config.toml
hidden_act = "swiglu"
norm_place = "pre"
norm_eps = 1e-05
rope_theta = 500000.0
bias = "all"
tie_word_embeddings = false
parallel_block = false
init = "normal"
init_std_up = 0.0447
init_std_down = 0.00597
warmup_steps = 37
batch_tokens = 16384
train_tokens = 92650000
max_steps = 5655
dataset = "wikipedia_en"
Each number is 500 + 40 x the weight over its row's rms, rounded and kept within 0 to 999. Layers, rows and columns count from 0. Numbers have three digits each. The size before them is the row's rms in percent of the matrix's.

# layer 3 attention output, 192x192, rms 0.0935, rows 0-191, columns 128-191
103:494554461491493525517534487460437519504471400521472515490419562473443495555554454491604615493440551487501442506494556487485521539477554425550519512519492552481477490503546519490517508499426471
093:505498546536455519548529505469408519608521539524503489494469500499493403475555542568483520407499446492424534438428516497506462601419434554440461500501481510552485568496506513430445512474493536
107:515547443514503493463493513578438499574425515481468444546536531520517500522453461508451511506466532515421466520567569528541446482540487508473510560528483440562457528467490479454510467471492525
104:533436511479600497529513486519481500427524484499585516502490587499554604498422460593473454570440496508455468510518522517522457487546490499459565470500525431580495493486532563528480603506524452
105:568532506481577417430486490518609538500519567494548495545469487501511475515549500455455472543486488458472460515487454591519525505436515519461478450457500502500530499609497459535428501467480583
096:476534399512545449415437424456501496452546473542504415514502476498486568410471541540563441417463520495496519460551522447565501476550517475559486484446501483434553526543513475554517471460555539
102:460440542464472534508498525518473514447497520409494507512578448631517522506479521520557471595458577470494473487480542477475491464473519537490497457466553518464495472503468532493532469448556382
103:493453521466540487507523446505470467561502483423432391499509415542517505537371458475469512465534497447443451483502495464490498519542479499457472512578559542502561602460528487547449525543453496
106:535536547544512498484552497461512500491514559477543483437538540446497517484501511540569534439473564458563520523466514478517438531465493413527543523494421486481484499603509526547520555521574506
100:499450520539541577452420511459520467489469537570459520480554517479501509523495503498460441454443478539552553496437510551488632484493525453453480467547451519488486499545475467505538480523528457
104:493479542515438504578501547505470532429492479465450469485460423514477494488486461434534479489496523473491510611537599483420472546516472445513542440464571502557518495440475501462505506511519414
110:556553566489424512495484521500539429522546541488486493537497570490480467473540511468518542533509493525529453564461469429453480518595511553542482533481596548488447497509516564497472454476535543
096:540518521478502503471481527474495516508521476537558513545532576551531552466497515487585521482505476424497448498477505524485565484421534511494517517487527509488443462469450535427438401508529549
093:510506487464439564458516451466523575537527494446481433505472535483438631442434481539450437544468453488563494535490530547429468509416564475510529520543444494474544483504559470458511468463524464
095:504530564509581502416595463547469542504525571457474506485598446588480529497442530477505558523496457515509463501450506552485531549490524453468583498513537485549466497425380495494541574536455447
088:482527472494511585599459521509501449435532527540551503456464463541504477554587517501426507557450492515468492557525555516445424482504432478491521448491502521487564581515474529509493502480565518
101:517497448583559502500453435561482473504483493495452496469504439491580516497525430427484531525480561524493513475478518563517473595508471459437471504581487537395523499542441462523563492519468485
104:490497533451494462511521493578506505478485478480491558463561560543443513557505537453503490530483532544489414568540570492476528480566546499541542482495445510458515527477479606545448453468434574
113:522522454508492420501506541440447466574525593511498447495479483483475445485522515582528467505545493530403588475498503512459568539503512519468503418495430455564582444477533557484487501535526515
099:514401487499541497565509562541531563498485545395480521407417436474443473443466492512569508481491435526527534465500416530602483498534533517481466442461501589460443447528488518499511557488490493
101:466485554518521415504455527465489453498530511541504527556441457505501501507428410475479451497555528522464397531536435460435517478520456458543521489432430504460488499554489366506557484516511504
101:536465448489542500503482544444580475525442457506552625517560464458480497458573514479537499480620546462503503486468560467486502626474433589492567484456499502589524497459481559543513506493521513
093:498498554506492535438588520592487522510554477524477434467463496458409491422512506451537500482401501565347447515476512466465422534500497521503397461493432481503507482562533507515558520531549503
095:515509549515459441505540451492554481558538510558499544475487554500473545574476440452490506433437535471490560506523451455486521564505472548604520654506462507519519495450422500446545518525515568
109:488509508464518570503445486512460521476466539407492469571504495519514430522482546468463445511512548525505415487479521463539531476526503480415473472473493487509489531489497545538517519550459480
095:512445462486538552489478521473470488507550492424484430570447514484598434506498521562504517512565526439545485496539496464528514480434493498479442471498453543483551506538557486454530570561540524
093:491497509378492581526569515493433542476490484547551498393493514440519559500425468439490509515541513424476565538451518467511500526504534525489489562454480565515481482587490534508529529476589427
104:535621498444432472491554451521578463475584515563520543459511496490492552494454540484514449460445587412536473471417494435451491481577489467453464585464474515499480505540482454559485484511546487
099:553459488457500582570579506493550445508459493502596450532541518523478524509565533496477413469512511456494484468432528590512453456501560541488593448454512457484502457483490551477548493437474487
098:489488458501555500437488488522489529574481534440450574597554557490468414515569511503469539490489497445484533416550487484483510511549497514544555444492497456528529474503499511486557428527480411
093:496512487511526547469453562497453526446469480499560490482538485463492402484471511517500451530495479469463441473489552510450537529455476486559450475473497493509446467578552458493457461539602479
099:499490514506492535526500440449566459590546471489501466444539434482541570518458446482487488482446539501500561495478491498458521524520589452470404465441413502505499495529533543499483510498433474
105:551471516423448502525481526435543502497488490526495562508520477429513513582529458511472547625490423596533516458517512537459453505574480522508544542500485528488488582499469498506491432435439554
099:561509538532488506481470492532531487560597513507450528501443549470529443510490551418543515475504464450466498454525506430452483507567477497517514462482493490432475481465520475557458543483514522
106:407420534442490513585491470566568438449538433468589541477445528546472502494534494492385479515510495446527613531594440510494530456470475462503501478491531542497495492521501489545504493499548478
098:556492492509544562558468511510502557518563456463483504561580533464512504457399537503497483574421498572451531528509484512529586437479535497530476570523545490492471441555453520497530560591452516
097:533483466528433500499466467575496556560537550531479438542551451505496510502490566444464509463473423455540491531538420536452509507543479527515499575497505511548468421516508505429444529519413444
100:580401495409440492510468537462485535467526459464505460473561541465512574474470461448576600468495484428442579482480498518478477474503504518516535535518505501536524477534436495521504480434500471
105:473513429572432517600477520514430543564504478527533585552442503435489497487496500520581467468421503498565562480494590536535484475501544581451510516539551509497528533544495516529544516532427493
092:491444566497518427517526568356429472576432479500494535549519577473513510490476448497469424538512425505461534477527539538607549484554473526442533498499505493481600423550494473592514485493526518
091:580525509540581524517485524480519480467494434488542479474487485547427488512437546505502476474491531489499518559528491497452561518461484445422455508521518512597544497422529502519502467501539541
097:391502541494467466547502521483536497531481478486488443557547603482540487444472477460447516502575433560497502479492513520529503462420469434510458510533546464504539487528507507473480511508472476
101:532456487479489503506461571428488491474450467478585549523537573511469468515486520429554469512514446503513522523469492532483464513501555523397495472545505505554523471473457422554486541477535538
108:410427506462486472521564605519482470487457566529481510552533462469460461443469489501481489493601561514440477521513526457460583519519474468461441393495546464488470556495585506505469500469500470
099:481507491470508500519473452365474534506467571535560461476466501546445518494480527549468491511434567430417567530508440540503521458480563495479524497515583530497504501559515466558505451426520496
108:544547568481481526530571516457476523520516461474467522435526383502491393482461471479457524534484525476478507412475493519542516481484505470518450502563544514557509496480620468564483446470567490
089:504502470442443429486521495594546480430442551431504407479460435526558509429496559462476571523502473422433519522525517498519462500576501492407481507483514553489509452453506557485492524465516433
094:546462507460468411456437510497535535417425555526514570435564512464488543550562483452578552563551535501483503496541529565493496488504510565523472497539489519510495479483479521527520543532461457
102:514543539525590509519510497447601521617441426465474519458575529415486438488499523465559514501583544476547511512486495492462469438541497424472446513505562615503550503472440497550487502510476519
086:519501497472510530494470503479510446445576466534530534530511497541474520428487500395472485453538536479501464435406470489563468499572447489463615471522538429530569491495455494562527453471515467
094:487457496516442438522555540543461507514500454539445567477499536441474526510537489483543471508493426529529477484572592518535406454509476389481463496544428493538566495514497433469471501552507514
103:451494406537483540425552405476479516545457554473506536521486517470530509450575473490434419518452484539441575448489505510447466571548528522469487506536531480426501498456509465505489600528337456
102:514506464523460523427466561553486580501444548541488495513513525461554550558527413541451498545565524588448526589482494576515494484508454551531509534598438473555491512522432463488525528566548577
099:496515486542477542476531518508511543498433512526485564477494473475537523439487512533556557449570520472500480509464478492570531465511477527567529508488480455474458539490502478507481584534485460
093:518562496423484461545460540565422446518484500476435502499488410491454531436533506571540488489474509553480429492444517511546465497499440520513579501534508474495554460451567541520541452482520545
102:528518550448539407520530467492466492462493448522471517521439518475477447447517526525532511483488495561548605523482447500497596544501462486494487446519582516485401527528604443558441448555470515
105:491415476536475499492542456450519440566534538530557519512505421503446555486497455511498525528483477523464451544512547461475500547373416552541484530397479505532501483486504502539539541494489513
110:487468494485518488536493538448500511587517550457539488534504490518477550444560479482475477466528519486524429447605470502537494545503514493561465489557512430531594561522521536509480560518537582
102:470504456484470453516464472532516483557505489489574546492433514478535512517555471486523487556573455501485490545578531528467547516511587455537510561497413485535475443477530512553441522525536469
099:482475474509492572449495503429476487492455568401559550526438578563521495497520505542492558517561453485545539459360487488505527522465490484491535503502507494457479506370545543550523466529543450
104:469441440561470498430487493476487402515562477566508531504462456442461533547479497561507552473521521576496552528503439469511538493501462499497570568472498477502556548527550481425550522543505526
112:514475498428451559496500498450489515536499467516545444458464450517493571486554547577563470473452525419439502471461521449522559532456497439523449460492505510501487488437518451449571517499453472
100:469433520524539525491487505447472472520546527478607475550506488487524462437466448495444484528545510468587539468538518612552496535505452520503507553401488476477496482512515447526482531455532527
095:479478507407419489457443596569523537481483423481516517499470502494538475572440476563523409564430510539448588524520563511487490485480511490503512474498530428495540455500523505462398437529449554
092:527488595457534437502491445533540519478606539475474561459547516491421510553556446381486461511430545450495472498440515498529501487497473465499476458554501545461496458480506527565417449442486547
107:467520512477537483454374523570610517503546487475522456515467489454534559479500524543570460482456510483483485478495504433587544455411474496484453528543498479406554506500374484509429483441472506
103:535469486477471546465470444524540480541570503492478554481493474525521579528574502442555478422497471542511498529489514497521548525547549424495522475510477444523432485482499492459489459445577483
112:496450450538465461523537499544407476439464492520604528461473481433496472503506456472437487442512473499572473509648539498569460471536488478463526403482490483489485467548545601505504504531500457
106:500509574509517469524582487424537468484493420504581557493529509570457492504462497535538470443443496532493562490473562481427512472425524515494471512526485482466477490478487512550447467563471471
102:491474556370499496453475546539575520454545526572461524464490478479529521527528464564439452522467391430486533464535522474523504555511504459538453433527546428558470551501486542485501492514506525
103:558502487494507493439526519470455480496419453501466575539462439517558504458458447484471383510482511511501542429465540486509542563438483445483442496543407481478559485508590483452518445513452499
090:498491545416470543498472500520454427530518442534460563513492505444529433508566578515450543521498502521481528541511545545477504562448424536516438537487479474500490494447484476478534417445549472
096:483488518524526506612557538518515458490464482494496470514487498473535401532565461481450592524533540476426549454440460476504456530505462566486567532491598484448544501518521534506521519416500485
104:485549481487554566443503484506411511488502487570528495522545459520493503495513512504466425502521449548548501498450540458464502556470522444439509500413528406598551551490477541445482486505446498
097:470477460442477559441467502494532509417542417467542496552434423590457514474546450461422450547507483489503540517495468544356454538427579498477537441515487568498481509477501531478506562438471475
102:520534579418488477425526539458524500455496449511433570512509448525546525512536521512536496512472604521530525441461559486517547487426462468457511412476421518445517509524511513533436427522494542
089:524457582486455452522526581466541559507547429436506475542470542491487491542569531418585489378529501523554486506522521457510529489529573479487523502526451439411501518527526478468469450494486552
092:550518470575540412507538468442453514501472488444497496513452534485505496468544542509393475495521523537484449446548534509540466545454531495452498487586492451518551577447524539507534508503481527
104:435500429499513453479498531510502431441506464481447515582459503436551443444379467542433472598511535469546563527543530465457475499477488561531570483549547483470560484479539474498534504437552511
100:586506567503537544494534490479474495473492543495455554570546507517442506504475516461496516527480530452466448489474467411458484510548523551517435484546493430514488455450466510558518504568505428
104:617456504493530499475466534503485538455475551476518465499477487579465490479481448414490515531511531452483442541571498453488527532489558526539532533635538570452497477537490487454476500527586516
094:517505513554550497511462476522524505526488522492580461522541526590497451479468404402485560452495510499471525535493441502493516576467441532467535508594435479453562491519474386501545480505500477
104:566498451568474501490551549522522579510481605561536520537481481518492417414457489523553503522490485501518481564579470496505514467494535491522530485486558414449459423495446571553518462487533556
107:536480388481497538509448454543503495458567444527554489550468500502513578531509528512442457540485523457557472469481552419495444517446415482457427482569488528440490487486444449514543506553495471
096:463500535489519549446452445466520515483423499519467529510534522555484514472522480476413533500539413522521429502487550531534516565456561527492478437558490407514499536507539516543450548460524567
108:537515513441527551427468451491502459381507485501425434453506467546476523517528550552448550517519538519484475452511429510457588544441520538532599534480541524438481525541506531499536495496477504
095:539464493472483478569540572525427532479569505462477529500423479498521479466518428493522437494538432470547509465516449534532495456481579537565496464542512549493570533487486518555420506457442421
098:529468508534458510501457480515467525487557497594465491478492499468467533470516440552600480507488503503528579559520512488497453568510464537433504505492454487494452513511492517502513354498522505
103:482422526535478549510474481501521475533526392507508503466522476518449448552587523465430471484538498414529494518585554446495445535491520526472464537489453417517471561514488493496445478491456488
105:517545534478471543483545520549520418503529467518577514461530533527554453377513556492573506525547511501472525531516463500506533549506522514527555522471504500470547509561477546523570571516563547
102:509522495572474420470377446559472459512476533445555489478453513450515441419425499503442415512461439557508506532552494520523477510563519453533563477498452495408575524525523570527452606522485490
099:414465532536503443482490491483520485523476560446545402489495416510532479427532528548527491501453541503483533461520541534546497519438435438498504566513543516498466516480469518497467538453465555
093:548517541467503495510504458542503500528548482474545445503529517495528531499528536510464454524491541562487554547484440493535533469537496425464508436565593563540401509453474570537559533504548554
098:528459477494471483437528520487490465472476536487488488533492426548531465423472426545525499499509499559460504479454570517526564543547579435502489519549454458483563522486490466580505442523488555
107:572455488433540523428476565484494471479463521457499503451536493461503558460613486463518522515600422580554510478506553538478572472475452505587514493449447529479566537532485468537516499470498416
096:478552578527486553499424507493526423549541428504568489549483531552484539481529526513392470549581503467492447468493514515492526544505523450495541542520538552430431430545494498472481507486526451
091:506449475448459478539458461493519464370514527428498457461551505450455565515467467474546577500473442449573572518456547504517480500437505521460541474506490525497465504506430502521411558493461505
097:539532544579547567510469513457557474522473504435527460544484499540615447506475473524545504551429471422495492551582438470473493473541503396533464498511589510531507503499517458459567460581483468
100:554494513556567551593522571445546397487531492477527512457462512519480504513499506463477518428480492440544530459499566509459502516499505448453557604466510549508554518499569478490460472549460498
106:506478463517538550567491464567448534500503521507530503488507594433551512513490572600495480540486471474505451408513467503482474504462465583466552487440496462477522468467519548524522458472552546
101:478456559526439548501515518465504491416523545594460536441475514501478533478488535432542505510569501467572477492491557481544572511495516544499485545577555460543496479480468497510499459531524483
096:476492533518533489474550512502442477460494429490502462511522525446411465499495499596528497499529553486552463451484497547576475467505562421494517509472498537486403480532497544537492530524531472
100:509551501582445547374497523552485527452549562458517436614510456515464545535452528461455503543446508499570490491475553509530554517483531506556427495490485496412465562532506525540503513460484523
097:499453497461521471536464488523385519515472489504488468536478532501525535480533524493524490562529534516480475560525493491550558538479549490598467547484512564478484448522517532505488503548503516
092:511529428485478505483454497462472482588428513467454573507451609498503485567489491549573523521496485445470504526522448467418462508490442489454538540476526580532504444448502519569490477429482529
092:489552455498548511451426540487458484530421524533507521513461482452463490547497501510501447486571516493498490485473467494518413548473510462535525599512539492508446430462579451564427417544487491
097:514496483507569560505510449470485574561470565537464581488562522541545511502433461481494513465503425455507504489508608485474494458478516476504486502509549435508524554527462483407434451418492512
098:533479505553460528502481505419445469469434475543456512444481465576589529549454525490522485549498577458437453552514520498572557474498546556461488475468530469524546467529538434435525488536537538
098:502551584483498577481405445479483517467535535502535519451476498605462457509452442493479479479506563534484433525477543465521532500477492521532547443463525482526497588504531503439505483570476455
097:511522495497520429513462499507552526522514474492519486480500524483504510553548523493536482452556425592403529489473475426541562546476411539511524536534555402511534501521539476518531525460434549
111:537444530359459504430529469521548519426478509485452487454512517504568487518552527506486453522507550489539502507520562506538476482501454551587455535463458519481549456524536503591469473551580515
095:522538465560557543448472552538513561494519514484437510502525513572445533471560567494552529475473448456515592455524543501471519502453400481478430412417547531491494521538484485523527511476536494
101:503427552566461460561445474548490514486447527494503538474558506490487583564437569482425545576515478564463450517502563511493496554515478431524563473497466478513428493453476488534495509487482487
095:454504529560477491475617536524494478471546569496529553481484468546470574466513397561537573553460552451505442521499522508440495458470501493483491521523505526409475512469502583515545479507613516
104:560479446517554505538505538521495524534501448494471442539513551423577493459495597502539505513565462521477528517484495540513491547500603494449602502523508483418454549474462483463479560517527467
110:492481457424542466433508467488459501463529498475530522501506537549450511547488524537416556485563489646564486534505480526466454527488486572519542530535465517478524436532480530485466485518489469
097:556419408431574463419556431518551475488515507467504566450502411455515512446467526528483484432501472443469451428521498568452542460459510514494551503492461493527465500531522519510493537505543452
098:503490497423474499505466476577438491474526511541496505470544500499471528539510511456498599490528563493404563604555550459483520555548569473497529447518420541508527510532466508414543527466522525
094:537484494545468506528570497440575521406512493441470510490468510481555475482543518508447432522495414528502518545481456392516472471578480503490458519558505544477462475531484538544440521488550603
099:501585491476472532420529544477442524472527475531388527463476516515441413516474529516471572496458452454452492582444491502484499475590497518480507545470517541513455529431507498490502555483504545
101:530546568477494485566564513570584455526543504529395493499503538458442503508500440523509503511559579523465437475479504498528451519463511496483531555488500383494475559489453495511576524528444505
108:453453561524545519396505468461477500546433504509478536548538458474408502550508457532627503529478467509449533540565510560501517524557515551483447508505452488507467572581516456552477499537521497
094:510395504466489481452492501498566469477537504477516456421534522511421562479529511534511504476505467580531481525481465510510546523547521560533498511532517551561546534474536533520470616532495465
103:508363522508547491466581429452577519510502493546503625512470494420481439535506515515486505493463450525461475518448546455515513432492519524511464530477525476461448511467507539479489469519480521
100:486471477521580430469538482425523490515537481495478524453498512490494526539553526519486490490474533507532515556488443542462446393551546467497544537429528523465377469534559557484528456467524506
091:444547495506472515533504470538517562502469551578470521592524384537483545564536499565562537501448453492472431551565474520483425511486498548434461499441571517482447528487502475524525467506471475
109:569499456492560526517525529403532470525504527465500543441475539502534478524469532552483456482506501475554454468484542548574556474412508444505507469544496481579468439463486482499432569502493459
099:501485385466535491452431466440469542408497469565462472501506559577445572553480511484456519510506577530470501492492500521577488494481473485474515428462500535529442486510521498480486530510453490
101:546503495577544553488432501440499473418474473467474485586485397530504522558497481603493525506588574469561445480534464437475446502556543523492502485460515498522460478475559501518484537440477525
111:596491566398568492512553546530505407545522510502472491485545511547578511530500475489480511481474527429450547595526511514455480517469470512495508433498520497526504428515518457542423476527486554
091:426529506540463497565524516480533576569585422460458516466503534464583527481549551474465507506546470522493404522472551531548417499435529487521468477618467586532511514454558512508505536406517487
093:499510424598568570446482481598561443523589462535565445475526548494551574521506463482519519438483469536467552488565481503539506481514570523501473455486502485484579510489466525543545482500525499
097:560533529459466471494447451497454518540496515453459486510478531484491503469489516462483479529520525516554494510482458602500535522589526400450544563515532478418548458553509491453542585466479606
106:479501541484550490520558511489486515441527500515447577464534436553462491524539533443449422449417509518489490544561465464428411468544573553438497535417493522489502488419493453535438529458536440
098:443510517461545454475447497458518523461489510520556507497449424424468543452453475534489477485517524488481523466477447504570492497459471462521456472519527483422476434546481524468540462486494399
101:381473490503556557501472490473482524474506563512497516473574625477516527536500532459517439481530435490488458470535530552498473578466612486519540483460454560468435493514488539494477453541431542
103:480441591494438480474487483479483560503422634585576496520520466466504403515478534528467523507512555505465476507500508470473499518524447493554477496415562498535472558537485558549557486521494567
091:549481526538588482494481575546494444421494546534486499533583438443412504544576507472453506524538495456454465565449456477513481387495492555458485576528509518493538436480509538454512528502459491
096:534533457442564417455553486450543436541496469475530594570512513529491425551502420473494456485505472520473537438454537448532495520451484516479464425490464529507518489527528501534544469516555524
094:527593503494544508498473490512532511478517541490494478492582464545500587532526529420499458500588506441464453578438488532558447546448491543493486535535442444539528529443545541497511545526536499
093:509441536582486501498448551467611433526522572524516466508503490468482514470513533531623418477515500416554440539521509527486476490472488476459521541461516525521529519524513468445496484510500485
101:495372513459542468399537466475519522506467508558477550513464502454470548529553494507505479511542629521513480407503507510570489489483531463482567502464574484459454454565553496495479500520480435
108:460502464546474553487525475497512446431487615585499512476487533547480498577429457490462460480412535527472496530458554434487523479503530492416558528544407509496461477524485452537513550564525491
095:451473528466546508493505490557568485514445487417463480531541545529513477500478513497453432493469514489467489490509471458463425533530485532499571547494484530527416479511450517462501503558536570
092:459461591528515460404451465486500487482554481516480506507510496509520559458529543498452521525459509504499513544475583488537505481417488478478506475563486502486500551557498578426544468554491454
113:540614548451530447515466501459479473423471519552482466573471554472504488544518431470508521468544542515461465571456481524511508523518468506510483515494431519445468480491539526496474471508508440
099:507455387567546447456553480457550480428503552479453527556566496542472491501431477457521459439464476556479541556597494452483438460523486452456562519459516489450549568506463527477512465464481505
093:490488482493533507496579449500448502476487487483508415546486567483513531565524495505590471435543535518423460652541539538492428537431483528488517514444515456461468466456417486438522478469562474
097:402575561426460509516506444475459467490477522487465516479505537480490472473519526492448454502478442501525396514513474454494524527548537473465506535421447497483524463463452534461508497409526562
104:480517585510491470423511488424455538456496541531514480531494525485485419580458542471549502433597552503526458501588564539516460507527498516457547485501581501518573505524507534505459431515499468
107:505447423510570498547577528430466463526548538457513572502430476507480534549488521483472474481538518493557473456524574493632469516519415488483478476577543467501513501470489483527529488548535485
108:468568502452591531506510505546564466481525449528493472448549583477566492470497491491470437450502405533521532505495515467453524449511480507429515551527573506492482513474538487521520420426481513
103:565436499460487444447517505435504557490634493521544452520504495521443496502535419474510526414440570433565519561556509417452560571548506549468476509527525493441454487516499589523453546498594481
104:533455451541506455497518436506489560444397555449479501504528537466523500558482513438537514451425468505487419460517506500512449477528488425472493510507574479466565447476501547545544480467533532
091:535481524454497583567533524516520528474520555492491585487502448515492516557510526430451487530465453509532540452526529487453496551505524574512541622470546506503492483512521552502490498493512476
108:494529446537489503451435449500444473465556512493534500530486471531531544439485496581423531500488379524543534479512484503479567512493450471501513482433445518546505582553498491442551543501477457
103:474381544479510493570479417469498492469482452461583490441574507530517487586475476508510537494522529568415503560507502490587473492521461538453464424543531514496526496531505447567488572538533480
105:461529432463484481474484463511493498514586536506457515434478504450477471513466497530503565466448505507526571464542528462512495483495444489539530532444484456538531460478526594504457419483464501
094:490482479530483473511467477408549528502482450520510485422467529474457516492428506564519538443446466456471461526424582514447561404488469547507487498596625581450623461490466521494468491458452519
109:409466490576518453454486515522489563522516454466546527473525470530569458519484499450493471572438544483471517534539496526484485560427483599485478472497476528463467483516501457486502587518508435
090:465513509492447455510519431458494561473583462520496435491505497495559500517497485427547494584535467488555497473481540452497549457447441565466441482534522518512492496526539513462496527623444431
097:496466516421475582489481552489481423472562448536521479429481486475525502425489536510611455529512568500497548492547453518521501553547500446476449557467472551446545519475496513450554530452510463
105:459478535503471495533515518492494547430513470542446581561490517606501488464510511480495460550543514476530455496541549494400491542508596477404506497474461521572489510493479496537438590482468560
098:471539521556510540494454533504496524490533472517447515456490501551487560504534571496490409514446451543495513544524539508493458535456511576530493558607551483529554456478551505475505497479491590
104:445531446535473558465563503536570421477501468466516553449501442489480466517568483500515454496505570503442488562431498433493536451539473450600453605557516502515440520513487520533520495476558567
102:454471410550505586463494578566484527470431566535461462468503476525567581443481456549489505527492467535502506522481580519554566458447529486544507479538481470431442608511532539485513461510537415
097:435558451449539452528588542482498532437501532488472465472487565499473499437528404510505471472529466467507485587455493447565514416517477539424489542533569445523524504493428454561505496539519472
097:550568528545587542451546535502500505518498472471468464488469514451451526531522461484559542491529474419555537525511428502476545428517516494489441489448539496465481493513516459545451510499544553
099:453443511446513539520496493473493566455494510532534513572523445514541511536391502572463495497500498509460537567493498425518519451464500564579508500478560505444488427485465504563456525551449566
093:496484483556480527523518512477466483444577539491513483539550411533511507554525448476545431486448539416513453423445532540456535439501496466504542460475497547505550531447500425503575443525528568
095:398427550500523472457512551485449492503467531524532506510458486550531532415498509515402554440498488487434529531523532507515452462501498494486480509581495505558442452529547542465475551449460496
104:497548388533491539449516529505479448532504530492420477510502561505462462528474430424467458528579503462503451440543532539568485539472474474504565448466534570454466474492481557523442445506522584
106:490449529538532529454526557460513552512437495553519453484507462507537473535505539465532516454539436488511533460492501599500454474452528535595500537534549523484508496491506460497517503479531455
086:481463437502527441525517520532539518453483474448484568473439536486512559506465434549524510496461558560484415478490469514532489451460506500574467547484467550571526486515486457494534530492457529
100:468489535523495525538476560501478523551522509538513463456490555528504545522528574469477455529487440549532561482511433511544476492441573523531517475536500491499516579546476474563512519500497493
116:505513517542411568438431533524515527580522467554504466497533524458482469475523451497444575440513432515412480457469486477496499500439470552484445498433545479513538502526476471504562500400446480
106:571527470419560425429536547524443491487525511480497506536538549500505499548540520601445502445464469432489460520476495482471482532485525513462561464446514413495551556459558499409499456517502537
097:404521471524528546479460467520485518508508515461498547517541486534520469487540496493501495552472433469483476561607494490551494440444455461421464536535563379501552442512489538529519464438535514
101:448510512575502545511508534473498492427499480459586565533454564531480476476516464557439529590483478498489580475573512478574509461603541497515508531455461527539542505525544466469537516581466500
095:497506540544431517550503497423455529446518419472550501462512491546512581534476452407467480556558513472472474546497511506403498521527510576470534467498539494424522507483516503497534467509537547
092:497509511500503543516539448507492486507497522524474451405437532558511452482451479476549531538487506472515451527498510489511528531548466496468542572526525488538382450500564478471529519492471484
094:515469541474495441440458531515444502475475575522501472485547465465498478532450449449495503492523496493502582479502472538512474464547450542454549542479569547472552540497472509566387586480501491
096:461531482441515369518524490539449473453536508520505515497501446548565559486484504529553483494464531486487471479462525493466492521510424497495520550541523511552516514410449501488545540521558569
102:456508505463441581419520520602406457500490457523426485541507515443475555488576471524519470462555512513580554426550498552482505536466486440486547497487512496524477453495570543410518511461489477
109:466480435473499532437549544487506476480454447476543505451479538434517461469432465405584523511486494526486602558397489545445492459411468486522512524511421463497488523461525472494499413535486494
102:476534551521477373536464476510505518511464557472470535536495545498568579529532577539498518496470533441436519512435510481502514431550497437532450469529501474489469528584444500472506460462444484
100:474527581551492503540400497499521478536513447501419465484566477475553547462512460482510464480490535529468533552453509472484507458500536508463500518499437503588463492472520492405513575461529562
106:516530488366470482510460527585458467542583530498540445487521501534506534477476470508427402477559525508481485550461465488551435514445528505496531447487522489515533534441495528445448477533552519
092:538543483512496485468472486498436443526566489501544456474565473522539484521555481533452538504575521479511496504596518537471582542539457467450475468458437534490438482562442476564583497528506485
096:479554463492495584499467589493450506554496476490574511527457502464514496451468551520468549488535474547515579521468561521537541551537511544568552507540520545562532574560524515437518532498539512
108:539520451412463493509461561529531551588456451594555418563547526538491485529546459492495457496539484443506511506495500433484537497433536394522528451510478493488429470507492533524484554531524424
099:498488498490457454502498483416509488453478526510486496469524573511511581507569431481487533548561564556483480518490460450531525511534499532453470546497452471571446549473526500509513493449504454